Part of a small language model's weights.
Size: 16 layers, width 448, 7 heads of 64 (1 for keys and values), vocabulary 32000.
Each number is 128 + 32 x the weight over its row's rms, rounded and kept within 0 to 255. Layers, rows and columns count from 0. Numbers have three digits each. The size before them is the row's rms in percent of the matrix's.

# q: layer 3 attention query, 448x448, rms 0.111, rows 34-58,98-122,162-186,226-250,290-314,354-378,417-441, columns 384-447
# k: layer 3 attention key, 64x448, rms 0.132, rows 33-57, columns 384-447
q417 074:085044117079094114163153094137092146170143115079104116136095146094117091128088146157139123118136127178118077140124144125142202119134193130116117108107116115178150110138122075171104092096105141
k33 085:072178107110060129084144127118121127092211132255126120086121129111115118103121113116132142168119071135112086115171175100143127115109108145120139139076171147181145147141099187183171089118143159
q34 078:095109095139104168107113140146113119133158096193103132138153160089157195057122175155135103123118166090130087141070132141160099163100119134100122102113158091118135182090142177129143128131124104
q98 095:082111081096133188123147183165100123126098133116110134126143180141122151156136209123134106106098101176094101157130161059130160130125132158114112052132163141155149154151068146185158123117065094
q162 081:112154129122178124157150104099109167156081112147138093094191173109145130091099050140148079136130163156087197134114070169126103166081124076241121137144079118160129137134088123107143069118120140
q226 104:160100088084112140138082147123070061143141106063170139099130189154187151160127163091150113126182143154148112120112131098108138134117144172100093135168050146110145111077117083189132113083099106
q290 079:113087117132077105154121125147121150052174123144099134149085141134121124142138161122138103142149091113157080128142118089192146090124138149092173121173126122175101081098088143131146135111118061
q354 091:127148115141139182123113123111127130131105100148130155090076156129178154134200154126053113075112091097094133152151086146088152173100115122104137091126117137119149094141153131119174095086113119
q418 066:097091127121072176161168126148094198154099118105147159142095151142105124100170143167109134124093123153167116159132146112155184129060193174142146115136144139195123122161106147163121083153113091
k34 075:148184132190101108124097109111174107162116132133138116150086016102108117169131059207144116119123144081128159099119141158105125133163142128144127151128151159151128160134113116146209108173135151
q35 085:078152101160075126087130133107090127113149106147084151178115129130181140148123119101157125176108148059102136132149104146142108125148076113147154090120107153125075102172142082223109145123172163
q99 115:146110165183141071098116072085128126134163082122161151153123099075120102163081082143152134094087139105061183110100127121124150145165148150135111138122070168112100124155111126129090138169159198
q163 089:167122122090104128054088202106135117069158153160151134160074072225128008159120096119157139132072128102115130106171112097126154166109140097111134158149155069121116073126110101192137109098152159
q227 106:103145109173126062143132086181083113159111168164129146155143158130120099106077134114135121132121135127087156125119143114052121065115122128146165198121127132179124118118138148174132129114148180
q291 079:118129132182114162120157142121151194166137161106104098102105143142128160132109077117088146110145141128079116131101108192062151195149134087097142165152076149135189155162120136094117137147086083
q355 081:079075123127114113162136127189105145181142148096214132155157167127103112154080151128165151171160153063141113096162146138159084168124085099083133142147167110110057122145089120106072130184169169
q419 079:149149105139105137109098116138195141147125107140114116145117095157149052129100133181100191209142134162148191097166109170099144132167109139123092144108129075053109170128148097150145156074148203
k35 082:073177151132166132131153133089126150100125154128088125079118153133102156156138153116137097025140101102194128161155164088227145152146106097114136168156104120090206091112105136137107117105140092
q36 087:127164074169122114160135095189102089123074142128101077107078091146108135131147167146120125129081160156139080140212114136092084167165107095128105195152079113150112158137082139102113063108165112
q100 095:160102065159116134110158175188144101084141113039101126108079138122125111150147155130096140083129108167134118125089054080164160126117087130091075142058156049109093135184190085156179111131111088
q164 091:188133134163146146136127129154071115130092161082079127110146176126148078115141114110141134158138142141097098101133095169124113144150114156119086134129108112097110101163140086141163185115153142
q228 113:192158139163119136160130089133112145083125120150157171116049098095123130111178148179137113142097130162175129110109211151107109152168101134068055102122123121140145125138119125125155102179100075
q292 072:103119157044185135124077164127116068135117136147123134126077188145095128107118135082154161095095141200129106166154130085123061116123174104187104063092102147121091115072195102143109188145140119
q356 075:162082147101180101162113100179076132091132145091114166106134127101081108126150139136192106138129163176163143081118146127124104147173063095136098103126115154170089149191163137168174128151112119
q420 075:122113125172149125144160133074143163159074142111196127137099102093118124108166155133127157100151171114077056066106081088109174133181138124157117047153144137101162156120168146106135053131148156
k36 090:113106096129116144103128123099110160058160054118092091095200132196104119094126110131126078131081104109128161143103095086155165118118149112090169138071117171095134146132161204102126085147155130
q37 091:116105152096171175132176118139123103107169129147085081118199122116163103116146130102103076144146154133104107193075148109143109121112193179183130117188151102181094150120192137119092148146134182
q101 092:137196094168117102083091130146088127102141105120100116131101060136097105111173111186118045121019111161115081133122172113124162159112136121155100099116106166153137118076093098097085100149074133
q165 084:099115057102159105135168185119124146078085100170084132130087125157098097109197124168140093154085086181125117154139116119161127111101155102119121139166142082132162151069144145113108136071173146
q229 111:107169160160151134167094179152135099124135104114206153107114126144105127200166118104114068108126127088143127088158152132093152084112140162128148134128141136130092132128132135154101077147153172
q293 072:086111101119107135100127083113147173108141101109079124107034098101091120061098145144112177106171096133100094131159113130203184174156135165086113134166118122168127099173120097120144115048139102
q357 088:111128126099103115125117105071089124122139148130184125128097109138131128127098147115124104172067114089082079163132149115137134117040087162150160138121145086135100162129179110107171125158135117
q421 076:117041119105120176101117126099117109128191058104132133119048091154106083146193141128164122063098092155174093145117130091160187084148118164091124107126112149190102088154111128093128146117132106
k37 089:109116095109091122112133099140134142137113088117181133143096202147127134119103109153091134079114098080155154138137125221113103122143156104136152119137075141087136097163079116135109068144112141
q38 098:107128115145124169077097083156104105118152117150080148111130164141124085100116119141099081111096136111108129186148136153128089162122092104130095089138139040162117199158121178123122112132194134
q102 109:142107130123129129151113147192174163082135101148131114191101142095121127149148133141144119083090075122078041084133120113165133120206135151111176151176192092140153123134083075168153130043122107
q166 095:108139123166091142165164141136109141137082112140211157167117134104118103117112155085177121125098111147110122076123079172162138160105162106171145163132177151152132138139075131117064075117078123
q230 106:147157039141077134125082151120138135173147121142111113150099159117125135108123094191190111079140195154117153150118159104227112082118119130131158093130107128150083179147115098140167200113196144
q294 076:120102173102128068120137144141127102144160107099064112098102139092129099100100150141117156147178087147104089162108115077144173109161118128129133131187153142198109107142124149098116113117137116
q358 087:073115123113164162090106139108132109158118108077147138101112160175112105144144127180126141073120118137121065090114077100137115088152107100121197104191105116131103169204145031191065104119103168
q422 083:156075101099099132116175075212149084143255107082115086099114157137137068093105152123143099121072113179106148076155101098066145151173086159127112098068135107097100144195102149104129073135147089
k38 094:081084123149129086164166158144163140130103123162226165080146103118161117138141080168142139109114124108179142145125122163157095137118149195104157044103106078127141161169132148131167127113134110
q39 105:144105146105109117104114152118102130118132136181095130153161177124134144106117104078168138169108121122135167145164119117085077141139036166120167119057155123152157121147144121216129107099133112
q103 104:106128128144157086108127055086119101099157121143130162190115144111119155125125125145132110054119139133157142173115089149076117152077130176171103084077115163142126155094102176089093142165151122
q167 097:160145163114149058138077131146157139118203158126175137127130091180120167037117099129061174053142209134105123164157138157140121088167158109120152162106112072107149100101186134181109108162133120
q231 108:208114097126035141081115108118160193151127181118084140143143150144069124135065064092165144112053179122141091100128088124068076145200123141118189100088101159175129104113153127125113112134221146
q295 086:101109151131056112104134135152132107152109101119147116143123107040106198113066175099092190117146155066149131144107093120143124159087122127205165083154113142191152120129186127104097091116097111
q359 104:088152110143108214134178082143123174126121106119145118102098224173121094154124103145151110094114171120117170100190182093134151137128145109175104147232159124091123099079049132108088110146137114
q423 092:138154132082148109152107101114150094092128115078158137137105168139125137138095134147114129130168129107074182214107118164138097154135160169193194084117136085111139207133132091130115085157132141
k39 097:103112180176170058130133112120175149156099186089180132113085099108140076097178130152098149143137044115137097126135121177172081171095098158106092147144154095109196117118120176095159126148136133
q40 068:143105123149141142135079108105118177133108108131096104106129125166106098150113195127078112126159101143121132086175149095148162112109103101097126186077138145109153128063114179135102138162163142
q104 083:141205089117158129127122203074150160152105110141122121128143123096118148143104148076141134129151135124115092088104172126121164122181075143158083102187150140104088136133131184188070165117096140
q168 086:130164151065085120162133136147093071157132073063090126098144124189102108084169129106113181141148152114094099146167138201101097131062145111168146141117170171123142182157100129148122119119148135
q232 120:120145146113139151123125118130145199117157111175128100179134173105126133130149173152084101143132095118062098112131104108155149117100094138162141160094120131140131141197110071128158185167130196
q296 071:134170092100164129166095102198147163168145145106140129128155135096098134146153113103140086073088078111101099087122101144155123198109120097171119096141144108187092068137102140117158153131126162
q360 088:072062125125138110115162125176102136152106141121086149079138172113135183174146105068185111117063184141091189149128132075095105112145110083154065135156075108132091097104123137101078113101109142
q424 086:093123102096113105119129104147130117118120149173143109115144142081144138138111161090169108101200071153107133092141123115066113096115099167102049072125093112108134128173121126137068117128092125
k40 088:106113118142128127112151154078117119143186161187143145119136166085139133167122088136035144115114151119146156116116201124155127093130115109160142217137119092058068075131136127177117103100203126
q41 087:141154160080127132209100101073135116126119117119174156164057136108128133137147079118098149173121153134122165181098202101157101140138137178153119100141150144151152133141095124095121142031140127
q105 087:074091118124076106130108126080134059132133160139169083131123162115159108140186117107204108083154139132130164098153111166111094123125149136169052101119127079176051131085087131073088125143150111
q169 089:160123134044147128103101129122102120138140165130121124066133127083160118137117136168103126092122171089073081120180151127095159126167130091170115039173110080119075136151067113087167131179135091
q233 108:084128105134093078214138107091135161132146127127101105155060138110115095143122130157148064173145165167122133213127119155167107176131139200124135117131137103120127156160109149061176071165173095
q297 069:124159146149112123163155100104148114146047163147107128105131184089087153168093098119099174103119118158131103178107139162185127113161141089219082143120169127120080160153077175139102154165101103
q361 091:127158061109073126138090172130103114164111157153147110143110157176117098108099093083159098108122075118143131153125142121146108169071108187185126096049116116171133136182148133135132077128136124
q425 090:088140124110114093105093181079136132098140121113148105176103152162118046165085125128141097115126122122119100180182105160135086089117113143117055064132188062178110158142150143061138136144190151
k41 095:134116137188144134075145112122175120134135129082157184106098112122136155131108132114126194134137087107132152073171155168155134119167149112169177082136153125133143101128120141110122086129072173
q42 114:108134153148108144112187112200105121105149098152090072134142209141144091137080163118180120119137122177062146111164107170183128167149162118107165064065079120176152181102117121140156102125194173
q106 110:143088112166094137079180109163113106107138111113153133131093161131120116136115125092122157117228106136170097134156114134092122181112090126086171066074130094118120158126121145162103109171149140
q170 104:091198121096169143100113143052140098113077129121108115112101102145156105140152069104142145165157118207127128166122126131142117126126088136128114127126193125126145086097094131097172053145096155
q234 104:153213108170113200084124160168120142114095080078083137091166099095216096156137131108188150108172176123125118132117119140134129146093192115109146144135174113091153122104116073133138128127147141
q298 091:166183101147178158127101128088112119086105129148144088123053134087173105170145172078132091101129196076145067167121156146142129112130162150116119126158171135140134157117103103121125096084125179
q362 105:075187160125135185146087090080137103111111094050175118096108119200092137123116149113140144020130081140155114208161123155121114155120142121103165188138126140126090093158184118122121066154142131
q426 107:148078144170129073161131138147120102110134102109140090139097143098097139150130121117110117116112129140125131106201157190156162100103126165161153071109183104068071194136150091160116131166062105
k42 092:114106115099104136154146129132106129140119110128173166132148172128114142157174127201159118161159184071099119133128069086126119130181085139111160110125074186147147128132139118123120168130139082
q43 074:154084140112115153112107119163122085148135107161102123134131123098124114156086168091104126135160106116095151132142098135164146148174100173042175170217128118126107140121134151119113131130143105
q107 088:162181107134124142078159168108147100159092098183062148132124142155079143084102142104074081158092144154193127078099139088121126136089181165147091133084131127102138101163126164130148138110122199
q171 086:150128103098065118094082134149121128124038129193163107074109086100158124132113148124173103165147150100101114122159135147137115095088121131105149169169101085147156161160141195128125127146146171
q235 100:185140161113118099117148139110099084182032149140087117132133135162069128147104138129128135165099075124141150173153197107111170090106127129077142132194150090145134122184116117110064096143176176
q299 078:149187156143129130152076084193080145055140138180136113138111164099163116101144117075148087098122166176144135104122117167063153159071171135088065146148117160139121100111062140135119092125146172
q363 093:149183128125129159108100113180083173132147166139124155108166169153136141108140115129096111156176144126125127103086119128084127147129140166201099101187170081118086112148086116144134097124129173
q427 090:177163133129126158078125125112114148165081146169088145154145101149102153107141127119127170065147118125166133130138122069124123063120149143139125168144197154170123085162110139110137101121130157
k43 096:072115145144129109111090122157124210137120143126094137110111149064159112194132087151134157170147115161161131117165168088122133107145134180117164128094100176165156119109142111166144147169094126
q44 101:149103127164157102142094125102150144110107146139075147118214161172104173087080085150123128181161139112121110162108057109147184160073127159117162105084142141089116146178105152161126062134111140
q108 108:059126146112124125144092168105112099099091118121202161112116087157079127084118093126177066182153159107113150098160094166134129166152166117172155138160143140170096108154082161145172081146128066
q172 099:151134136150141114090144164108133128131122067118132169164144171091118113101127082097148144129144153142145151038153105122255108142123177152156152084090124130119119147162110090216150085087113121
q236 111:154152130103104138130123141070132093092090142069158115149079071154093095088129133150181163150106124126168130169148089082161085191180142101120141114130146085133134101125087167169109132113120118
q300 091:098096069124154092101211123105164185117086103177118149163181107135175127113129097149151158132108166087153127095095063132151135145135110128096132144123109139147053154131100119177176103106140152
q364 100:125104139113109135107092120140176160111174169145099093084132145156140147149153106199195130108168137090126130149135126118100156116133164096080162127098216118113118133117119135140086116155099122
q428 098:121133097098116109093143173070113153151166146129169131075138138186085161035074159180131125130171130040144153110178102165163158094160135180104185127099199139083125130155114169090139164163128065
k44 091:166102115151184127160123055152124204130143088111127150162143074102108135148101155113161142109169148087129139111106141133138123133099144142115183145151134136103152117145087124126084092162105217
q45 083:111177133147083050146133160140145171098151153174162161170100143159151145090138087080161170136123158069160124091167088138173114110210091106166126075083122182166191098099098098131100105133086084
q109 093:049122188141135062119093098108109136105151115145108165127151114129166215126110124095123115133108112150150120136146091188155121151112045131062104210132110164131113143167055080157146094107050116
q173 083:129111142130153111059156104114149135086174189098168112147165115144124117138151177141084126188075118127153131126139161128155136105116079127135100062094085133120182171128104065107150132178110137
q237 103:130163174131160057127168202119169187149137120096152207143130083137151205127151121119132114213132166167104136089075143116100157199148128161091090152186131172142135073156160115132116131115051141
q301 081:135063130158126138151116143132105136185105141077115114170099132158161132136107153133138094133094117112121152186160086124102174118152114097114121125128105145174184138176096095159126132119096077
q365 096:106188117150189157143120149149094142110079167120141093155160099155118119149119089070150115108092153104120133083168098128134157183123132150151081168135071129105198069163092132129107145076126102
q429 101:125136162133125142142087131139134137136133146105112162139133093093167088138098141134143074207080144154156147129135126117114133139102109144090139185109059108169157138139118059097142216124090122
k45 098:083112130106151104104111094161101126140043083166088103085058170063129069135200161093181160077163198144181099081098080060152093121085218102174173135201146094104168107148109119078162157115121126
q46 095:084123068126142146120206120174140122079168109120096107137128120077101125143167131111134127132088164087145114114115116119125161106145165091089074085031040126208161124141168147135112126111074154
q110 110:164153164140176167176164096110135139142153114122103108122163102116168194075137115117118066130150149118111162140093169117119174045130134173077127131103143153164164140177119106201124144143079100
q174 091:104098139124123147137144112161121157138096093087189162148123143149134149159045165084121155118114105104122134103079151165098136143118142166175124081106112119205104138125122129110099116089065184
q238 108:087120126175161082099114197117168148131131124119102110185158116054034153098132128141082111128168046165102078126138107151133182052128106115202203136096124150157165148125160118097150124115069164
q302 090:128100176067169195096156209149146171119171133103109156204162143105167179063102123145117098170153108134105123131147131138129178117144174122107094130110135189138157151137108060154122125093111111
q366 101:146125140107128152050136188147119116209161145136089120125114143150129088145122154089074069100121137142128147138131122114135145111108088144087120143173163100159160154170145125099075108135109176
q430 104:130095114091155156085122113088088166164177100120060102132150066101166162124117116105081136143195144122133055101109180126156138101141074126130140182167133120161198137153126090186121128094069162
k46 100:114082077150096096114115085174190102170139133197148096080170117169152085128133083119127141142108119179087171113100117146125111066178152139091086121141082173093081100153088126109113103170140113
q47 094:131174109096158150147112137130119144161161123083165129073160127100118156166104135162145136153123117158128157203166143122110110130150177119127179162111127112171121140147090145143104143103120115
q111 112:076110129166142160122132134159145183164093158125076098113139111118133122161128088127079169118101103158153127153102188136157118120115163114119119151145084084177142189082093156095119079137119126
q175 097:146181180208091141185188127098135109143128114141108146069079101156113093086160142104108123118196151082097152143124143162104087164103145121108137141152190147147131135134110125125208095093120143
q239 115:061092134125101168114109158102139159111128141178045091117153141188070136151065140151088155116126059149110168153113143045068155112129146099096120178144142170169149113097114173145143161138128199
q303 101:091103088238154181104113109127085152188137156154095157099120133186107123165129189104117107114134086194106131130089156126107115095121126113090087096157125118148107140184066193129089105103136162
q367 102:148124132121153153115200101087137140107077071134112147144133066117169119148152135098132152160110102116154108129081126155120132087103088118110164098110121163147062184154097163095133142194076128
q431 108:093152147166105182125155151159143193099144177094092124114085080143170149138164142141106089207144128110114147120086112101120137130149174189127115175103187159134144122102081144070159174168099172
k47 102:118187107158107118110111149062153077090087134103129099107066099141141101121099055127141066145096136111134111113150135122161149102108142173139178118129108167092122138214180118072158160116167116
q48 082:154059144107080150079133154178088110159135149109133111145136133094164172128113135104124124083100153137097080138119145113086127124155133135138132140176172139121120136155170074091114166135129117
q112 105:156102178093117112132178152104078123115168109217127143073117167188105104110164182117180083144095078077100124128140105121151180165120149126146111090101124102075103112107176138179140222105144130
q176 094:118119132086129126107056155097136201084093148136133144162193158100158148067126090091174139071051123192145161171103090116174125218140145190170123087141149098119166138181173077117165137117096146
q240 101:210150094079112191073169092094093143144164114149105116147104139170133133159093139103134080105095141169115125167124170123126141143147077153109138112147139089104089125086090094148149107117140151
q304 092:124125131154120130179152147083228157134091040106120131095089102184111137152112143113152127101098158116133095079164131143124185118123133126131142088105053131157154102134172119107153170131144066
q368 093:167121118114159119158111161113181155157171087160136158143122148159135138156080135164143040140112161134119138165094180114104127154137123114135092112162123045056085119167177166065216131078151095
q432 104:149117101156082103142129073146154122144192038188138069152158107107120164156096120112194122132114139135186163158130167165120114169087134125113104135079092111129105131164155165115152184098113102
k48 101:094100137097186166194079152179101143174069077126132101116156073126109054098097067122155146163195087091146085136150106096137169139110119099157071174143198141116142128149138176143111168129139142
q49 094:192169158104145116134094131129118121102091109099099116121149098118131118147124112123139133149142111116127102138094132139118114066114142152098162157139083154110086113149111092081141154088126163
q113 100:086200138116137108188102093152155128126157143153084146176095158112157068114145075117098178131143159145130140129149192134068124195115103169088129128080117136113100160105146127109144179063140084
q177 092:095106150141130136185176108079148151178156107098161181126120101142112101128176065186118140090073166120099104139135167080125147114092153145133124084157108167177106133104088181098141145152162158
q241 116:182116140134082148154133149115157121239126122175112147140133140136095104106092118141110145129151112159110142087149150167116099099132124153058115112164156160158175191127160165097147165156177153
q305 094:074144169110110124113149116130054153143132150138109100135122114169117068074131059170118090125138083098132127176152119132060110123134099088100129105213136111130136191130169114099113162127122132
q369 103:128139119132139154152172089119102168123120106119168100103094106175099157118083140168154171086126153155161093153144139125136145146106132129178160075143122078164156132147123107102128224138146069
q433 109:165122139065102143138151115157080159184150169099107144085142101085149094105137124134118122120116092105172100116196136101101136139132105128104118100099140113112121115132199125133115137146186101
k49 098:036090125140151136125117142157143125137118115109169138128101143121157090168100172081172097099092156076124147138109122071092115141108086048119125161133116107049133106124125144211127120117145065
q50 099:110052126129101136087132152122089158150151116191122129149141174144137075184080101080161090123155115131139097113161146098087127137149095114140124146083165109136122178125164108151119066097135168
q114 109:127112111097126090071088120127147040141126155142128128160162131105113118138128113119150123102091177114102126121131147131159129109120140118070186116068202177157159129170101140074148142134204159
q178 093:070100153121097141129128065155141114165103107091138073118169152099145139138126178105044140106138094108143114100142134102123077135116120098112122072115174172157160072140179162141135095151066147
q242 107:097067119079050120100202151037156078139176150092122105139111117151182086100094140091081041146115164138089117059109067106099120146121167150124113063133178120053088178124178114142129146131142128
q306 095:154091116105137149058131115099112118163157148073155166100154171126095138152133117120092182111143129126104134200115117074139140156169179116093162147141168146128102163147139160174085064170148197
q370 096:118134091182096155109123147119123119110166154126096201079134164156147123140158163128135174093132106116137142138099080058161139137148153145092111134133128207065102144117127126146120095080116149
q434 095:148125093145133124105123095139199077108131156121121114113158107157099104169123151154146141063154135083081211126082142098115146125167164137088145162111172116097157120154136123090106103141144145
k50 103:115188135119134189147162121111101158157098125156104131189085145131134085151170120117117119133089163129153135211194133126181119118166183112142076110131073145110075175122097123063135113135093109
q51 100:131152101199135160120139094103161107151146146082172127152119131148103074073086076141106154114073169180160147107102155172167153118143117148119165087084149172099163047103094137180104137162124098
q115 120:150048069123163106034120112174135121116146089139101061119188141123122153131123157090141170134075129167086160196077082151160145121117162149147173165186117076124184115197123124099130110134109183
q179 101:212076100127100159134144132151125068154162082145107122150145121139126170124123140050147130115142125129121107132054160138165122119125155120177096116115122127079172156165158126146089124105122148
q243 108:183121147168112114134101099165136143164172181135139151153092090148094119138097134141153149125129143147156080064098128117193108094177165153143112121096120151176137168214057209095108111121192160
q307 104:146087147136127165081100170151166174106108110116102149156146129145159127100107165125117099074117139151098148073135071119162152111165142162174147160147125132124069113162114114131134054160122114
q371 105:121065110134153095157159088208133043156151146114095103088108094103106133132084084166100172134194086171112081086121139145139141098127189122178156064186130097141196141114115061171132110056095144
q435 114:157109132085170071119118096099116106105122105164151086158115085103147151103130108151152204116086129138165140119115144175147131129104159155170148186187162112125132183119098145115124146119163141
k51 104:159137138116160149100084076172164124181141069111099106083173232164133126107204083084105105137151096108185123175151103106121137142152139110136132172101075149114124116063135091085151109136150188
q52 103:115127115094130116141174141156091126106211149186122108105131153118132085130135125092080090098148149103126140158126121062112127153124195109096063138109139102120155133115122149093160119091135119
q116 116:167150065139161129158132094154052138165182128129109143129144112089166159148127166151096107149133139161131051094168110076137093046139094153099096154158116094162159155174121114160143106167100070
q180 093:107114124090154100103145127116092129140129160096120155094117127113141078150168112147176108144051184158124168131134134142122136135140130134146185144116108129084166124129115119153131116133060124
q244 102:123163109096102112103117098089121169195108112150135156137162108129112132149131133102094109148125144117105128128115113168149117060090138153081120127125154112147125106103120128103117144158176118
q308 099:076121117115092089187143199152121073102189083135119100084112126122126161147179110102150211122180192151164121133143130112129100129116133126104178128142141138153144187180129139066133107176088128
q372 104:127086117156148106151101118158074129063183149130122094133132137219140158145131108076138119125218129116162105185196161158128106152144165192099117162136139123109110136114109068134089057172153133
q436 115:139117091127157165140131070145105139160163092144169092165140110078127078152136090132098094148098159135166068092118121095218134081144128156014134152116210130104154138156099089182172105179160096
k52 104:142140139136140125093118217181181162095139169150132169139115144138118138122107138104096138124122170145113161176045199126061108145134136117139106122052113177042136103123189110142138130123110112
q53 108:113140157139125168173118123094132144178118164075081133120083111133087139167167118189145129110116138065083119068147147161128136135152129107086122065075110119145163122117197131097076066143164175
q117 108:103114113171063083084101135096102191111177142094085116162113123176171088173120142100118109142134135182130119090159106081159120190141120142121140124075139101137177055105083141119103086058175107
q181 093:111086097121070089102104108160159113115075191135096134130136198092132098117109152091124062084120140192156136097176173098104157137130144123098126131110134102154143108088104169109134146117166136
q245 105:119139152120126123174103138103126129082117143114118187153117111126101133147068128128098112158108142154123142174097156124141060084097085165179086123144107130164147130142084140010105061158174159
q309 099:107112095136113075152160094135118143136132157099100160148061188149094110166139128155103140092184141110161134139082162097051106197143114106132168092110149115111180152082126129110082098166201182
q373 110:122088109158150100155179150186144153113126136129097139183149147086147119169145096136175101148099134109142129115154193061134110059180067126085157166125120087078163132130152083114164134139141133
q437 114:081158135129117107157103148149116115128177133094134135063150179145182100173105134084108069220079152154128098115097143108086100142122115114100064119054114095111109091168136176109137108133164065
k53 108:090103104126171120128186130075118120151172128134134072134120197142122151133159144154126107167156174131138138134066129184109097140164180113109139109111113104096129159120107162106114104099142150
q54 105:043162152120124174121080120163134152134090166081104135127152073100123167153163145180116124140071087169102105110096101105185128111146151135111120111082112095174128111136118193127121106140132127
q118 121:120165095100087097136152150152096097119124140101124187194121144138181141094172116151127164146094116136193103129101113116155094175120091140189110143128165155159142122179108068142138125147081198
q182 101:171133139076182123125143138124108092085144168140104127182155160127187184088166146141204096147105141110136107128098138058173161208132073122139103129137142126126130124115150136119151081099129197
q246 107:131162131120118136094173133146127131188114093099078137152200114142175112140145148105161158156142136178129134137173082123248112141093171158136165168103121133109181120122163109132127151236057167
q310 101:124114086144084134080105154146108143168110175156118157175139101189103112114124094154100063174167114081143131164112114129121128108182142124140134131139095177109193166130143091186148154070159172
q374 103:138145178159148124116165130110161100154112112165116093099118120152142066073145095099027147160125119101094150150087097100105180117113110188164157142115146147072142102123148133155123150148066109
q438 111:140158085077128104117137148124104128141129118091120139151153143108144178142127110169089107151123137150150109123168152095170103159110112112147102101146066118103199135160143109140113112117098146
k54 111:115125142163154145148150145181155090139048064112148052178166130074118167123090137192144165121194175146166139105157088097103115143116134151115086140140089146143154121067141155135124221093165191
q55 153:168118111106169122157160137108096121099153176110149151086083176106127116161144142111137132109060201152153044116120131107113145097122128090111131146155186120124157089148108119158128132128113135
q119 131:204081187132075143168161147104110118091111139139122089110092210101152119129134149137172175139128179097157056057145124136142158177107140120139119099212103175109165172127137120166072175121134135
q183 101:129165177129186109159071130132120086117086132111149079113174158126130154144187125159192182127175152147147140117152124062156092084118158165141139122091153121096136150143137097117105151106143138
q247 098:060121166145100186129148132108098117152149135142095146145083154103134125175186110115131095126144098148172120105148134153142107096136097140147152130111147154084121165148100133103145143156085124
q311 105:218118173133168122145114135137111128074120126126133170112095106093097162095178110203170147145155145112152097108118132108112131159096123188111157105157144124105120086130105114143134124108154113
q375 098:140155170148173168117119127117165134153154118143117194121191063138101127147133096102168104120096145082125113103151131120097134087078191071135113158131132150129089151124169126118114117142108097
q439 123:143123168126143140156147133096065142099102135135130136150101178121132145137076192149124172094157182138165050111150112191120128127092096128156131116102171146131151112130108081164125182117127184
k55 108:085073078121198106124168131171068143122121093103146075136122094147071090187163122109082134153110128104163139088141119167066137092112189088077157082112112137178147118101121138079174121144177144
q56 125:147102142141110087120138112142093131145158136110098197116132089128115149113094107132122122184090141115083176099130113174157156140176171105101122118087109084099166134170134129132142117138145089
q120 129:122098149091140120082115121171150170098089093123119091143164126169096161114137092118109091095112154117174180154120137155149143184135189099078126097110094081097151167129142181113148189090205082
q184 107:056081205110141166158146100154161147180082093077172139107104129164141180089131112159097119157133082148107149087119125137156113094155192181160145028122095119120122177180138131138152148154124163
q248 101:113071158133138138145156125058173121168110092071080107137111106155127158172098129131150116141166105027068163174139124147135132194139142113147107134155177182116127144156169136133157124128139132
q312 109:153123203162132075130153130133146125112071130123101107074178060152125193111131093115129110148117132101059170117144163156180087119108121135101137105114058114138152156130146149134120137152159073
q376 105:140173203112132114098120121097167080149165147121140118110129115117158135079123102206174153168178141116137125127165141175140170126141091128137142133155148111089044120111189126151179096130178168
q440 121:127096201105144100162116118164171121077144118164152088154158120163102177100133064072084054173163099148162196149105172147110142160158195116141140113101081140136115185126156206078135165122168124
k56 105:156122108069164108127173169139129153165121144102134155118182100130114107064140133099141141144125114114096081093128190118150113080144137093159131138201073119162186123157142170152104134164122133
q57 110:123115106109103109146122125137099121123170109150162111105113123194110102082179102175169091070133131156089129050125177183186097078139069163105102092102113065123192197149168137075108167117198161
q121 117:127078130143122153098125142104187141122123140135163143072150168169162166124134088137124087107085098120152106091144148115145109114145106158075118089131145116149174112184107091078117114080083108
q185 098:133037168091138111111115110105155123122084160132132172134138118156053139074139094114153140111126161180157155109106107094120107157137158083119143127057114151079127135141130167111170117110163094
q249 102:129141132144127146081124118113113179096140101157171110138093161131145146155103136136119120040124130100164112091148171147079122178190107108072133104098095169186129072108138140138169120079130207
q313 097:116133092156139090130098114122140140175083172066094177140143098116092126136086131176129053094122126179175139134085124093111075115168154118114157116149147104166146107132086116151150142121184101
q377 103:115111131104069175120069148111158193078106148118121131127155173139136144132110081114103120088095080113100151127119160105085081143162146080170118129150163123131143111049150133086130191141096210
q441 110:097055143145153122126104106127124243176153159111145157114147137168130137172096074139142092103110144116121106133162141146146096112111115130084148121090124116151125113124187157134150104176068126
k57 107:075150137119192122189125142139177126123213186127144090116142151091117141157174181096092120151160130158106115153103116120171130092137159134182108137149116094180100054084147164088094150121081151
q58 116:138124103163117103056109107124156135142101065152103087150093074186176137140148092075119088098073076104160133056132114127162153075101143111159111153142152152113069132100155198132187071096091142
q122 115:081107128159186114123104126105100138116102131205158062126056132191159132201168096148221149076170104142147130124173149127148131153102128131112163140092106130118101122157175146097105083145105132
q186 098:096098097112183172050117167151091136118150106085116100101187077157152150130145151135119127096187112136103122111115139117147133063118069091098096139103097125116067131168076114050204145111102124
q250 103:135118118141155158141102159105144119098140135141121120212063050179166087168165189119071120143121135120164154114151137154116149121098112111142133115162120070087080060167179090129123151114120145
q314 097:120100117123123179149129127112145091089147099112132069118156101137173184101102124096152169096139110151083110136144118154151174112170080085135137164133100137090112130130105149161151110126098155
q378 111:117167177149101161132151116130070098149153121134148132082118089133138071126169074083075167102094136100077132113133131189108117098124076158119169112123126132093070106118128190141057096139092136